config.yaml
norm: "rmsnorm"
positions: "rope"
rope_fraction: 0.5
final_lr_fraction: 0.03
Each number is 500 + 50 x the weight over the matrix's rms, rounded and kept within 0 to 999. Layers, rows and columns count from 0. Numbers have three digits each.

# down: layer 8 MLP down (transposed), 1024x256, rms 0.0224, rows 78-95, columns 0-255
# gate: layer 8 MLP gate, 1024x256, rms 0.0629, rows 79-96, columns 0-255
# up: layer 8 MLP up, 1024x256, rms 0.0655, rows 79-96, columns 0-255
down78:517476425435514445469437429541459552505448402522519510490484538495570539485534532423554587565514474516563524528488444465481506600516517501505509472443571569496432567433416483530565538383499527413477508579517457470526528464574557558515549531478540491414436543561510536532487493518483480400471463562405540406539540483441479362454508529476422456514549573491503546497578472525534558506426539544499486502551431418522512499532543428573544534354512506522532531465567475516547585526530428521477469469431492539476548538502518498396487551568362516555516593536466501541602490455449503521508458520504471505491506491467460548538510606532535473458476533516528467474492513551564498451550539420518483464666472439508443464574545492466519573605510583568414495455469527442563351597462592
gate79:646509518513406498541462410507527544478471407596546530539560487531531509466585549424536513440530463481520496544443494528514402543477496479461489438538474447536459451456468494489493459522565436521480507511484498462541451521555437476558429416524460496463548462497427469512527570527453465448456498577516490481477469502548482628466503467511516542468502460531543472543497468512568558512574375533467519483533547534555411568556483454518549545568548592529524548588506559619611478490469577464476456537563465562505467455496516526435512539479484449545478438551567479530464508525575505542462514495542504461563573506552436573456451507547589479487570506453541496543669515506509491464422508482567465537548542428549416469515517599583455582553513525533517491497587521406389588496480489
up79:510494510460560535561517529558591425492573437469473490502444491517598476458497555460493436515483479598454517546474512499465469521569454470448541474439463498479490449554407511527500462492536564548500546548536511393511485508487635470456511492469625490525451465482589565470533508475523517448612567476489535491490610506344552531432507508520476484436454500458578453504472424476458482476520546555454589529416530494492480608482524492476490516529538507527438506471428505486448530494458428450533503483481524374489578469506514452513548478632473456456433431426478494589459489469515501481582568517519414492436445446485470459479465490555519531465478508437557471505530519540498439513476566490486549505450366444525419519532424457431426454486419432503668560501459504575582516522486504
down79:528411523516608487432447556531431497568530492478433501407547477543501445595575405430526531492454519496501466419529474525458517442545468597499505518450487569570544452502552539498600489515539461578559478478511582513468504535536409461538423498555489506529522483406455513529479501517472527645511569491498494490577459446524468515521513453505575445500561408460515496457490538572416526506619521511532505511545465390528481536473483534491554570502500481545478452482508468481618484553465489479445492519517442534517470522463508503550491494528486465519503416589482487502363464382444488454572526494550480517507481611505592499521445486409535561594550459509554504428508509550550518546522468541416473465447509531452511535513543441398531511542544468452519493582509452465510560476407540
gate80:478491478549495530456508544408537524484550462550519512540453493512387473502528523460417433503443456510505575497480471501509463520468420542494477507538458439506532337592482400521468487546490466469449500400476532495495530461492474580600591449561522509549563548499395562554479554428396566528553592516536433440495480539518536524488566494532584455516543530472433520519515491470577519506474492526488494530445532470470544512454510546536529485436489510557558442563519558517570444477506632450420507464511464504432507553543525533484504503513415489444469481489530463488542631481520565383546516543536501523520459541383442447500466454413526481509472468515406478412498586444509531406488481361517530548493480552527461523501486427508460468472431541589458465507569528617500440420513468
up80:480539482544448575464530472515498552531490474537549513592469521502446457538504422505634504479595567502429510576475601504502577412446460504503483499473612557527606470497530516494528474560428462518540459507500494440440495507437471537349454549571433512513524548522520490468485499491485504498522502382530544591434605529494557441428504496528417430489521583433461442400588558509494496454481553527521482498447476499517548531534427504423495516481483448434462543532459533552477555416544457419506400430558499561506502497436516453581504547516558564496411568474541491456480471529511427576485543497500553501514535492528532426515573405483419553471538554446460467586601504526494485504505575563487550547444539487449558469368532563482519551527514510500570541410473509477417521510536456
down80:469487590430421562480473456476448504564585552597545341528539547537469433472490515479572567454537488458438474530470517574496533455496479484545497463521487474493286569493539458558507529485533600548452502486481493550575521487470509605442484445526455484547476495353535545502495488525464508506541604440506448527419547646466459484543533461495502476488509507505483439539553508522522506408481478584542522494471486409394513498541443530507520512514470512446406526503472525495558570505487552562463475524482478476459549615540491486516457530443495522457434493492481460468545527501497486386533542534506430437512431564489432434507550377552604525580537575427479528530563488466485536551481466505506462570491547523445487497421473390554534571563538518502470434415457442453480554548452452
gate81:529510496505524546484454429542454520501505481488536543587493511418457617482524478541445436521548485442466512477525476480527447462584504476561497565539469494444423555461562572597484475519553479475456473457473445553486508528460522607521499474478449443410565487522561423470523440520552463417487419511554556568540565525435467499404563467434449513437448602465434509490515475540455493551468538562445472549427449457466548462504540433585483517447476530553480461490620583529525503467580439501458432490463475620530475383558489440542470525479466474630545529509433522464467504506460455549521497564582459525432569517483543541470511494487596538444471355451427487471515495562446427440499447460569550534516493549550512476496471516459638474415482500524456596569482493531433564494483548
up81:551406539523468549561541545609487445395499540510409510496417508547481510502506462509480489512465455477477610533461505435490437513517420536479456540525532420412467457566467506489457550562495576477509504520401499459528568457549562475427508511401485524440490497545520485546453499535593570499482600455512430493476570541462487574467486413495587491532521415489468502443473476503424487468534545505560549540526564478481575536523505426492506489475491577498486488513569577510512461603609558470457558445546495482478473484393539486497489436519544559498468459481459556451578466557526530585495603461460441468494500503491517496538505549532472479580469462402500569463419487433526541508480504556554483494528476476475417526572502409486528480469527504432500485443573527481481491469486528
down81:501496510562555505518431593597395502488480503405599323470426566506513572525490463428496511540427480451476530518447478635523558496540523426449506565502497483485406528414463476613524538472443508544499464601540449539510456524460496428533472489406481420414569491479479426479453505450414504461508463467451465563512522504455549551492552543594483433512485564485446577509540492549533448559495517527529527476465467533577519493460517474540508487497513527496522530401502457500526454496471483561523520516430470529569518506549476473485448507525472466581536450501451589480513569390425509529509476469524464493468480517606464416527491494521548503412417486494546525457460540457465556488453479500435564496546448520469474474417408501494480489434532559564500521480490515538474526464549566
gate82:431542437413533497490478533539429501561473495399488493515480439559501513367452471517528444499440516516482525577454464555483556536459544578497503473429482470566562371546503487488490438523537465386468419466462485539430506509427436443651559406462424529505564518469556518444500440517592458611545535521428530586463492558512517434440561462616522539525489477456490499479511545504557547454475530454405542563558550551591490562436520510529524513456462520545598449605432511402543631524524432550467447482541555555507421483454446523503592433442536473582493508475555450523557532490497577475538515549444455435522543539450412532472480530524497556436482566608503623539502420516449487496577594457474547514501540546534490404602534540484465487482527529402496554460523552510515390510475609
up82:461468432465521553501447495486449592470589476581448521565573478465449463431476581473501552368489521427511494520486434556370508462524470387526491526489486455539547464478553530558478497522526528555462460522491469520451398424500521552601472507541478479536529458549437494552476495541582481560511511506566480489487423549514523351526465493465441457542555480459415419461538571541468543443509420521457597507408539491467625466458474615510486444607435555504480480579473468455495554522522558586546499596515527579492578405501527400434525591460533517479507485487579476465544538535541577566508580519548501518518541537481409438642382486473493398557529457468453511535446503495493549538450433559445611468462538540544419502518582467525525477484416456519477538555603483502569629512525493
down82:511501574407469522419547489456527534457419509551444487612552487427393488455432440530485449553468502568508555457495500560561530482522526467489526458532458464401527594498537470513393530449604468508493531507609561516561481553556512454623603477418451558544448487527518482581530535488454466571515522465502501445560473586431481560428466459455340559520537472490483399376501523478493460528497455530450523460540463536513501445615462566431428526519599589512450527500480516581506557468471475540636469529486473467410467530567446497505506500517547559473412573430553441461513520403574554541491512484498460447418399488509506590475471548627471493535457466550544422580429524591496486542448514562521387490467529496382519522518562499554563480467506458509480531458487466443575587557502497
gate83:517560544492549518619411517449532444485551472555496498451504541572516539512494602505511542508517475554573492440509485490560554504502535522575516548469525516419499452497526423588484508527480495499510607449419537503530495487534595453502494444485551427410461550473468497504479506571472537452583551563518542409584527490554541445474420485501430496497473544433549507505494423536542530450575521549502549484528516457451441515479572481527476479479474404482503508547601511558408557569512443503576481549463481538535483449439504496522477506498653440481490468453562535458593575471430451472508535547554486582520515404530521509502479619487440476533512466499485565509472546544453493529507584535501508510572551531552484546569427472420510541458612523604580503642519484671545437572473449
up83:534493442395549500568480426564467502536443485459392544505483479617461447426557496547486485504532501464407579474544550463583516406561449460545432523536431531509426470501472430575461513534556571467520488590464525432476555422408512486478533458535434448483488470510468524463479563447528490409395515521599505503477482523583475412494558433556497513476388576574412505451489467542480520463513492479613542506515497367426480542513477512538531499475496570530547542531551481492532516456502530559457603606518567525512510496468488479467486576427441515412508496519529493503450464474517480523478509481551423454485486488482521531491524505523475458547493496594527513476485515461493582448576610406479453485546492482594595590547458483468473528547505481592523399508550453576453493464578513
down83:540463577475520520495395451582544599596443403547545609466453498476513505529525479506477401437463478496536417493555513448606562391487448501515507461495499512436452523473515504388504437545439550584494483434532477481545431540478468456440483514450505467423467463499514436553490475526588545421512553537474534498596494568497533561503572531536494498488490520457380496506531482463611446478466555602514542454502452520467501486525469415586533534475517447438445494560489439535539447587547566536514463320501434534423510521554516534557515390421540453503479526556524508517468510421510397507550473429498572535469529474604517572499485527547520483509621463440478461628419446506543485520551499502475556448531533522546410406518571568514484475554531586489509554519511579484459466488515533
gate84:472468453456402500581517491509464396581615454538427479480478569517518529562503496600484561567427519525510523461444546453486491578692464433513473516461516482467489577499522402518555506459550506538531444449438576565480420511567538433422551525483445512482483469534501522512479494501539491513516500595468522561538556526437511496516476471504531396462593505539431475434473501471485449510603444504335569597494462532532519510463467486522481523550558481478498476585451529471466456469472556484580482388585472548508399471466468514482481457424552425488566492453645556506508565570408519458486513542543579425496465556570523398437506465414393412422464443539468569516518537477451535508468501434476597587475532499517450424508420403462520473517590553563444534398490519515450534499560402
up84:496458507514430544452454478614547542475443523410515414618584553508482522484536478505484570549473466524488470434507434531459539571493517566559438539589510492495499534364592502491504485572604506483497621523463555415500454474481497539425485452476540512543589516476618501584506529544478494468572503420587479494510465473574408598522586520485486571575515519475447487450558572517635400513408527440565508416493537457501666449585595529518420573489476607518589444492482469400537557486590501636519511518500459601497495571509473498492538451482499537471468568555536418376422423491384496488528510500613553545555556488531576511618559514553632502448539509473471405454556452537505456397396477522556503550574491535431503469530546511466464429545430543476493462546481572474434454533449529
down84:512506496520503455518427432584511598539574508430544346452548493487613525493560532432468566515442555476509512491431531477521460583552584493494444439432427571514464423495530518492528571588475371490562518487573452495453460512539523485482493435453439515452573505490551488507527536490441422459513479530484534642493463482553548565499415640513501434449577607427490464485421438525438556603495509485432545502444591504458481541452422437445531564597518588564531471405506514455542360434521534591545538460524473444442566610530471502522511435528457539556447495433464478489454407396501500492555515534458544571534487462480421503606477569514449419560434511528641425413588522524560553472571364501419478507575446544526524560603530405506486529432563564468521486498502457515433538491432524
gate85:508424516476493503539527426544516503497574467519492572556524507445482380545453649586573481555492419505426538517507488487482542379445452450547531440449553440477548516501489565418450460488491527427437550431431546517579503525565443416475511595548539490471496479520451521492457467591523484470470512488537535428468475541472552517424513495598421427427456455488486495497569412549469458512543499527529522558464578512471545543484553464460422442491521560477492450514529532460581533473589430559540447533470461478525495531529431483572388570564550583470436580517487459469567466466495609566511508413546529587477494513497562585531504546538431518516438468568539485571550596500567480476541589530522544629489582484583403405426437593505498476431636484530556506468502419478516524520472511
up85:549581534515394482505457465413568559525528516426547502476539524484492528528479504551542561458546532498476477492509469498571475572507461514413477508512505498477610438372541507468487410477541454468583456506481545453504435517395628462546508494503509547500510549541491526539579504472415493550548475489537434482527506460446450517609501567434634433617494473577486439424474542476547511498530500575465490538528544545465420468535651512470553538564451517527406479470452508510526520516407453537564473451455459556499522469513378520531474479538461589510553554405473516558489386500659512352460527571485485482507489512451463431518536557495526507399452465499524563531438506566600524476524547554473608518528541592551479523515537552546606418507557397518560426458540474458477472518578521
down85:452462513521552560502516547545482525477515469546431337507624514411430410543536428465405563479475469514515561552548434442513437541524536483440476458501552533451446440424419499418486450481514505473459527480527502423507572624413569463392565492596450401464478422526574497459400545494434522579496440581578544547523431625568448531529486513552481442484472540487529487527457505555525504452526500546466556536468479465510501568485497543560584531485522460464498471484519538483614536482480497497470516604422501569480529489528419470486455518490464510510438521496396498553474445444470485450489560533447449497488399517567458438469486469563480483447490496558576521592410518438542575496459566560403512499537539458484574431533525428512568516491418435589506435502491589487523571515482479
gate86:492422570528497509474539465471476508496491456424490493465392460575527489576488496490576447594480500490590526506443484415489462541487413466471439473512547533468495525579404455438633513453541452457487564457520519553437534473503521558463485520534535446540553517534496371460577604570545439516478563570537436567583449536413416456471514538463553473417434451449582440555506448483454496481493552512549484456500564514475510576470479460508448534498453502483468544457503439481566523533496459397429582433541421475438455584496469431547518482479556490427606601538435428438557459523482466530480571496454549474482482479481550516577476523498539541441526464453519540536466476605535419482480517487540500679498435521545466443555540558447514491574499464480488490481546465505561486457530486
up86:527402460559481460521453581514520564498419501579533517496495474560497536496515433426442486532479549483506431482466515481435432522474544515525561498508517475515402501453488474545417457527447563446470539485500477570566475565472494489518602530458538481500449522575541578481411483528529460492494494457476520506444427515508589551481516484477408500511462454493512427440467424527359512512537518507471485573502513425502505508506491530448521471469524580575598522542453543488529604484487434471594495550479561442468543466541454574517531637473552466474520537462504489520504562466495531530526508547536571515493475575590467545577515435441417414565625507496542466463541519575549479567494541545505566504480554522517511395550472494510440481544573501454604484507502541528538509534477528
down86:526554490520443586506465445420487500487510604481492573455506523474448548398436465448584537531496362510507506448531527576490558501494475495418512426478506553459503521506523480505552477456424434563465549468456552494503415528468453373554535543528456487521504499470499466505568499524506568596460392505498526518402604497539528531494607500512504465563498421586461540536427605542491574411557470488497513437558519546435561503502484466494520556513488480482492444554573472474481483471468542509535544499450476527584506456465467478531432483517483463459465482567493536557451531517414483515502450554588551569574489477435445531501514450539505444443529464579514464524478435476523500524539488531474468440514578534568459482499616517434507472450511535411433453543475502419479466601508547
gate87:461481535554561493555601475424483595514517489600455502584518590578492488494566404572400430535474515576524571507442448485422466599569538466431577541452584468497539508486532482440500560544539479514506544466515543433425443529550540485536446604439532577508471511439482463563481484520448589477551581488474615464465437466514518475510565395509431520460512436483492532493420487510438489582523554527485567456402502562511474470542561455436463546435602492370490557500445437435515519531511534524570529506569500565472548521491486581419430520482499492473570532443406516657456542532458623474526548485448539608563519468541517569517572481549470488497494428417474512563546535498506558510541571471480524446487430569512519458492388548509458579531481530547516385554590448429512418572482495
up87:473569469448560491525453475344552517516553589437542498516500521458542446590486458501521520415537497477473478489595474444506564516541461468502596521428524540453487493498559534522459527464460559450490428360611518551497538527667529477499456471567394489529473468491474548536524501536470522616528529521395473494500552431545521451499566567512504493546480484514520511546475485437545552491509520610473552582545488482438477490453507444419448598499487487510473498507434422514444579587421573516591552530500415512516442522476538527432535502504601525615563502560504487530482603457576523490528547496444523523490462503580439511462550566462482473451477536532464523441510471545555461489631572405488476569507548480469481560476455537491491495575506485572525569419529549519583370489434440
down87:494481484583518468472492527525513526534567444431437530594456519428520520502565363521516496553530528442537569465516524496522441556469514548540484485429459564475411510458461638440493591415492448575413473631493617547506567492532526578487555427467533506569509417580442510543542522584519603431504424579523515432416449395451456513467585466539516466557482507500458458582427508478528557440542449544544469460480440466542499520539558439484445520524484481474538486552448427545447549554538496523506438505476520544571543525520408481431551526593458497597457597590492504527571513473510538437514585531507480557420575450460556508520485492450472537463499480468476512461489498566533388514503434585551498394410599442557508518541485400413519514557482522535529569474462456485481540497455442
gate88:504549560557518484537520475456525492513474585495487462565486473544551502533436405530428478460516501522492455462547532476529389596441476463534469468571560558550538541575449417512491483440548522501523499495485496517518470504496491596525552479564592457405396540517434511461456517459517536488361495505492532534518508459489487516474525474517519428500451464445512460571503535517525482435509511400612482500532482571418533530430502457520545485480552476540499616467473479517483467528474439538489510510514404487595501454545522545515508538484575493391507590497534500544480503432454594490573429462542460437463572445529384476517442496564566498514505460478550457498476519475437509522405480473545542486561442525495459619562470499464459481472512518420453474633512429571533536417539486
up88:567596493498474512443466453535442435534420428489536456501486387406524409510408465518580571456435525443495474474498509591466486558511451508569500396472470545525593493503456496490491548497542514425424499536419525548527463524480386533508408481453528487527586522528515573545518506441536573524531448402497523548465503529499530547508500444585515536506560446520488520452465535549490436524526508489519531480574495512421505504533528441568527509420477557399484528565534516549455459455465600535491487550498402567448608424508447451530555469469555520569506515449494598490565547537491500436534546443529528485507495489469524580558627517449417522470430562509525462501413484475438508518471526472554489566552544498531541449547507645500526469476566473522512472440561431484528570490484508
down88:410458474517563532362446533459551589447473536445540446505448496512446515501463469455550533457472495596497501461509530473467526548450515550572496532521594468436505561547459620512380476505481522532514464503458577458526477492529518531460484496468438498577502543478495449463465484383505455527449559564426458604478506513483507453465628461506499490470496421517461445544469547555450534516460510523525496428546377506468465536489561584523489444581517422559481535449527536488515494536475400439554429588495443474500557513517532507479510644464519478492518583587546519474480537458507444492512512508431529397475459492564420393558451404565554553498517471446499462421505531440494530484477530501438500462593440498473423530527561563516512472535420563461477414509565527524538521544425489
gate89:467526474481379540453477585417517554512433475559516390465430490569552555557549476617536517466532474481516418508506514492479486496535554506445530469422510464504594495575532586501567451487562516494574494478558554440424504533485428391526527500474481466507455538517519356465520484457535605455443504533493479533462425481476496546503505496536501474425477515529538485542457513501458519485534511529514391440498511501488435579485494397571451552465540553595453533510561481636477543531577494642493514475448502365465566509521506504493460556403532608502511497476516475575505602558464513541511539480448546531549446458583507509498474613523518426474398467491483557506511518523470506587562546506436497508606475487493476413514505555504531455498583679586546452503530596440517497408498511
up89:490543455478547515482470502572508512513474541534559476593518531615601498638468570523555469511480472493603460451419563511504584567512496519423446530545410474480498565438622566489612500590519443488491452546500475511492570508422479396460493474508510503486426567527553458467463508533541524463394492495486548440512559491421468575513567566584400573479517449485471589510431486456435517488435520546512506566547562498497606530457568505493588557533462454541467471553473506513511587575563442458486495550450526454423602466467510564407465579443427551540444479466513487494508541614473534485580466524482532443423551572557588527499402543532429522549423584555588457498493489488486512535612506474544481427492537570484451468448495550476485560463517534502488508444507552434560539495546561
down89:493512498503505589601325548484482607451536445439462489497505374528532470440447480475470491474473523598441466516466543537614595398490437501500466478478536395578484489556492542527504482440535478529532549503445549512457427481447526501435475572445493580467517443534525530535453441528480562455447428509505424530518552514475480493580441591478457508532443446453559474485585427486591519471552558528572444612516455466469577576501487438498494532534535443542542548608562499608529538519518533474509378463525527563457529508542447516476505552508468584559517537570531478554600484391434518510483510558442577589451613496521628515409504559428432477506501536476534547456481445532448538451592503469555514532493546472520435527527469483491444446444455580540448495491443557434456377527477576
gate90:383537513570558493498479491535616517407575404506468524469444482429536495516506483557409646451477474438403480531490564546486521487499564530562546458414497519441501578597470532477486520476467536436597520461520538447546440544507530559612511587502496547467485562555421485550545429441442432480469502459467473389378553573472518477563469592475554456504490437437533548556524496480512485526487444504529391450479514549538464518567546484567554487525560540431568593569543545415477479579548496527465477481563523546489532549548490527384500483505532584526538525482494472554520547465501414523546499592452553516484560521487475529520494475525440409395486546564552513518434519466486468457473508582395538426500541461521418485438469458485558486481447502465592427467551468519425554448558565
up90:483506541419568509411467435472457435490444551562442535554445482501487533577425606493550423475465528487434513431454509634499555500461543483545587521480465491498491526417462498508419460479546450423605470436484541546555429541554466517439626563513555481499531594418552488534560518585473478395428455527543485474405554506492498446519561489473506448631504440521509539454442474465476588477492503504545581571536555520474443540521518527455489542460399578454566491475442442583529461503563543490538551554433498507492429477561594530454469404521511452543481379519558569419536313409502555479487417460579440465464504542521434533474505425564504502536565426482456481489429492516547500512495456508528474492438575544550479530487513489377455526575550502587437529465518492526549588529412454
down90:469497558431452510528422486518542537548532615569473502458542423530457451507526417522501458567490590538568493593465472544535506423546529391353466493553508505566398478530457454541524469415534445553472417505481547575436527486485526426556457523494534480470403500451414502544453533457540432561538466398452527454473509463506588494524480475504527577499507503581536427555447525546465499388396580476494508539511552392414545562570439524392496448515588454530472446400579534439460534420430473529581511488428472477491500466432483373592533451425464496541459536565535509542494503481600543502398520620478448446516438517513501449477476520483525512506565414537453386447509500518478461559518490488444473643520488507494549549493513478542520572559492496489509456511457514405487513533451551
gate91:536464581520568563470407519509389500445511569430423534515533515425496482478473567496492469448438435536491541329428493502532544515534560617547510526389505518513541465502531455496515438361543485515532533484428537488520507561550526508485576526459454441518504508499510530414511460579586578447454487492484492483552538500541494436432473457453493396575601502395542554470560544420404430551525469543579512593464570574458506550493462563448538509510390565487529526465542410536484472517580450477576472581458496509548564532438591444466509520522490462479503560522419442397520487504547553483514601483589427568508511575536580542490552555551518371471526432462521521458555517457506548550466538519533490594469459532484478517546405494484462502509493444573495422459486563461478480429451456
up91:462518465493511536465477453552394529463528521492553448414512449465487487397507523541549397478554458541545484530460476534583445532417499624489405491459451569650512570473489595413515472528561569471546524445476528471438546516462530513409510576509525459534554477434432606514553441443505515494493507574540487590500523421552571505436445456434430519442534495435462536505505487493463515483463408555609461587519468505527468528397485575429534573560458478576536505463542494497567523535604454562538445423495551524515547421443503559613443417494568484511497577453472484471415543576514450422493494510541536539469449476551484477604390552562526512529503475518564429442534560458519466460517446527510487382507467530507537501483548443559531575452522483499452512446461471501487539483469528
down91:428564521547487504507544414547521456392490565500452567481379544487630534495505494378511515507448485537506526439480526529501551463550665445514498523493529471531524427526585469488472493454409495535417492500491639592513506424475487492481574427572435488537461515512420571446520542556494506591520347463517475541478459398532561417543431483457520430447549528551487459483509470458562522533467486551521470583500428568443448589500475537489604450615522470446562477466386569437474453420504503561515543569479412455480563521536492498415554621537381369405555533501414474506519546506562506512435493458561456529511579554542488467440515505456484421545481449464453525493466455483429417529581588477529544577539564498528514542478460477510469437495451480539504445454573442432482488483475529
gate92:574495532478470387432522522534515549451527426519547379564516442579517422429513476481517524487505512436498517497499507537550462515470551601472397479488491495529577510436458457451487442565564529407536425506494444461400386477559495582504465517515490448466481449574488590458542541493401487565488431595544488498521508573568536564540445494569475399361495560452463495531530534488495379586469491509482503560535401522502504507588568489598462496538496508508525412548425495570537466451535537575510489379581650534463454464475434511372572479428430488480532477467490484420555470632489418539496534405513378532533552483564508481518488459470482434486544454519461496474455545451461413461432458538479472488526443603458450499468482619455497408445508523531510405463525473459474480570467488
up92:494443569556479626413527486520501502474558528544564573553476548474532561533450479422434515438461541539438556418522536533455490630442479515430510556506385436444422498483547422575504483469458544486461453477431486498522562507518434482488465435420566566514519580426637444514587549534542509471465517470472542474438462485588470455459514481600424647524625376455565581512526511510463501571465578496485462457511483486458538468506565557520531454462558464503481471573528571396515556624496508454482461530482412550472471601483446484458506546444589491447589514498483555482466493456494496498530501567425522425445535466442477570542499489535530589506538506476534457557497452491492537519490542482522457489388490494539560504487448479439507481512471482421464488575534552446510635490520546
down92:513482401513567541567434480549537469497547531495475466538524521483460486490447422404523649453372499486532496358465578428363459511556467452420460511507538572496479474525529545476521523531483496528455535475565556488471455541447577520432534431429435556550542522492506571467535500561427478546445478471541557495484543564621490471559383388487414553419426521517558505540423536518602591479546562414494414498549484502488560537581420521487502408454456540488473449547465449567524517524516529463426431580532510520460514543452461508393506489532472531425511475467584456498518395435515505460510482514560475524489479487471494507488568582516470536518533514475445535447584510516408538415452498471423484512509490496511529590402588514580479464433525540551517500576429589462530474451511468
gate93:453471480500489454502523391520498556554474335480485433522447543513514464542445479454486503461537588542453504470435473547473461411538536565469517474516540501513452533567609493426484560451550460538517495382417486431475480514570506544612523494581452515399510534556472655513588540419503574463503429544534465497536455484510515471483557620358539457455389530431443509439501515547489489508539648444522576590609474572493548445462543482405565421535534603467479448554479492521512410535561430439497543505495524408597476466553484536489488429505598492575479524542544517458528541432554528558494386537558454515500548527405503503371495528510445474388586386456419494516685446422576445473509493420462476499503491522478534428545524418545448513511552461558447481596438416489471490513522452
up93:593425427427491592502533484507499487519553474495420511529470428459502584436439456558530418548615533405471529486514603539451452508483487498542609546473523589528472406578492487412456504415394512498495445527515527463504520571446475557551468539567477448528594492619487493468468494434551517441520597486384422505521630461323513496540461464426559550595525500480444497466425529455543505505492491442585474534433498523563512580542547515562471607490409497439455541599513569455470443568509500504579494468519525508451578451522537532578509471463448610500491480457466430385652562527585485447604581575531500337560516469551528497530579497476474560479498547522464498415464449524489380604492559521633435404527523455647453439462591531512521445522530502446532543536472549537479564477490443
down93:591495501487485521418540530425498489487481528554537523508488488442398466561442539570453496444383510418451466409467512458488503597455507413473568394469529546439385485497573390584452461525394420486461473535555621436532545507470498488644650557510476508558598496494479473486497491445531475380519546531563487371508515454459556548512523463527465492593406563528503436583568520538577526491509421470528565454542461531583561531492461456549440562509466443573512441452529544462482443510494566540556322448435458587463440549460524518446447548477462526491415534533484418501461367514480400397486567489439443516480458512524468512584510455542532565504441453428547486525510632472494466523479454590482446499538512555500507487464532535399553496420506481490483498492513533516495613514527455
gate94:535499510491548454515491531572503514573533510481531601572442543507499480488563497465482515433460464509500505481536489509496476562555554476530443405542506478525471437463443393580511498517433490532486485518529496436440540393505522519590429541455434518551449396497481475519459473352526474428503597547566536541455440571561483465430507527424561480517513551522475571424503482511495484493462530417487434446573521512550497476547466532484534422611517496522491551394499534565484555501492526465510492498530438550544582558554498431479524556421432444587372516567537496510519475479403490627565574522536459537413502509541421538531489559517531473499500524476538436530583466528596528539513526523548415495580571528432443537489536545509556468562573507477553459511601445464449489465532509
up94:468525592471507494405421523518512473408465553548520477508497546435593562522488528551503507460507458551507495469536456459438570526576486493541596598469471374479486560513437395601476491476563507566492528533516449572436518466499466504496465584456578483543483481528507468495470498551553474600502496529398380575556447433468510540506467410469449529518494499466496593502514466507518502510601482502515504601487509542472482496457472612539453446583460449505460517441547449443481481535496426545562420458495471476464489412404442512541514511425456517571537481517389548494541492407485474427556574500522470473571498481418548511440507502448543530591565574569604537540506490560561461495515499510453622453475519505461537395588465474503533518535452475488541554441534555580510454446525534
down94:433439469542618538505474533483519488506518547550445568512434392546495457542503483565528553394472572474478489429544583509469461455500493575441512430564510485431530454470478461577511563475463465511448532506540520443555444467432458539485433455431561475490523499418502419582498548518508510526596567446550517574429464520494457463523452512559486541463449526479401613516461595450441513553461464521507468520440501461479535440461439541402551418543440421462532545474496528430477494525503501502427528436564512478516536515561440442537498458515477473524491491529415479562433511446491499541545493505554488476541505449531516400539505418482531508523487461559519473443556415630553473561571433599490481461554490510609539506578629527477510458480540497584592480544527523553615537488455431
gate95:476424452484543517492537514512400593456498527453528454465517458460595428451465514474564540597513502537518500453502447550532441481640533489457454486531383519507479507484527425404512536530457577534515509477522453539577535563446503534474524577511366499573490512531606539420515388406525480541570581476480474554548503358503589549523496532641426487416457487528571491556410528491510474553470530565524484379519578492433369471483537516400556467500495519571570533535459451489568480433482473511447533466520462491463496569503593419538552508545445460473559497450485588496526517534523533410570476387493391589509523470464490546571498561498439505414430526462455546514430534537518600460460526489465528608465508544541543527562524495484433428472553518437492519503530464524554455551470494
up95:541535441473575456504556398504466546531488504401471471482493532521447578476483448591567464456555471490471489426571513521543453482508517511467484461462408466454474550478517505427484594505473466515522552460501482524517479493526619484487411484546567499516493455516530541509400531460526424509519557514509550469485537413458544492540569522489498492495537513560552652531526492531538470513489616563544464514440589556465532481424562476548500534506566465466502473516546379429479523504489514503582384486457502500584518518510523533433584547515434509543526461590488474537576532455509536519542494570560478568456562420438426543564585571507486587519528584523458535470463538529529563544535471559587499503489490407471524513491501507464434539429469489387533412411505493620468364514544485
down95:471457542534462518514445483486517507426455473468573552450380504553513426442542559567464624480548548455466455450599474500541472533449462505423480454512463437447562466456499525448487554527487481548484488563424532526447392507502502540524527559576409537563436434547603415563523554570488536472505440407471574502484592471523511542414487544472470426513541514516477530511471567474499551485602491527488393483491443561573554439549448466435450554489420514607513443466522452483474516546606543420465471457513615549528594538430503406456467528507493479415441487572432559416534484514410510562445541483420613479560494524559538492443453452448394499498550497507451505540545521491580483545438557573482491459518486437475531532542463486545514566544455423531498423490489600620449488484613472
gate96:527506552468420478500578457490510468501505614466458482526453424503553442495552588501459458548486439436541519536483532592470474426493525479481404544470554526439435439446378422513474435553435559515551562501481447582489516573443476455501473479573475496488489473455520459508475502532420365520558513458530496559557492530487388493469520537425539490412531485470432446537526478447553471559486500516511525418526541421488522518484527449460506483484617534463506541553387493493541481439465608485451478543480487510503406552524476528475449534542495577414501554525528480433540599569468426481480539509475448536414549472544424493453487377554517478404504459493491512458478422401565553445523517525494492506485518433539460511444470507473566531475436456530413474536443547559498528550410428
up96:511484514496548451500611520503476508470496519514434485414573464497500511509544507508444538501438526506498555470531484550482413527418485473559609572544381612443530558497559461541456454429449500444481461511513545540482478513547446548520474520504479504466520580472466516478534484465603479429559462574528404450525541537465415520535482483572431479623529519437504548421508496508451517554568486484509427483536452563540544452522565518559492506598533556549473429563543490508599509517547475560555488481451471525565499500455407511511546484527504436523471547471503515517489493470461455476451572500452505518495499463461510475520459487480365508449547565489449535491433506555551449512550588558596473495481549521474480423510422494578438444503522577488558440528514459576457535461506454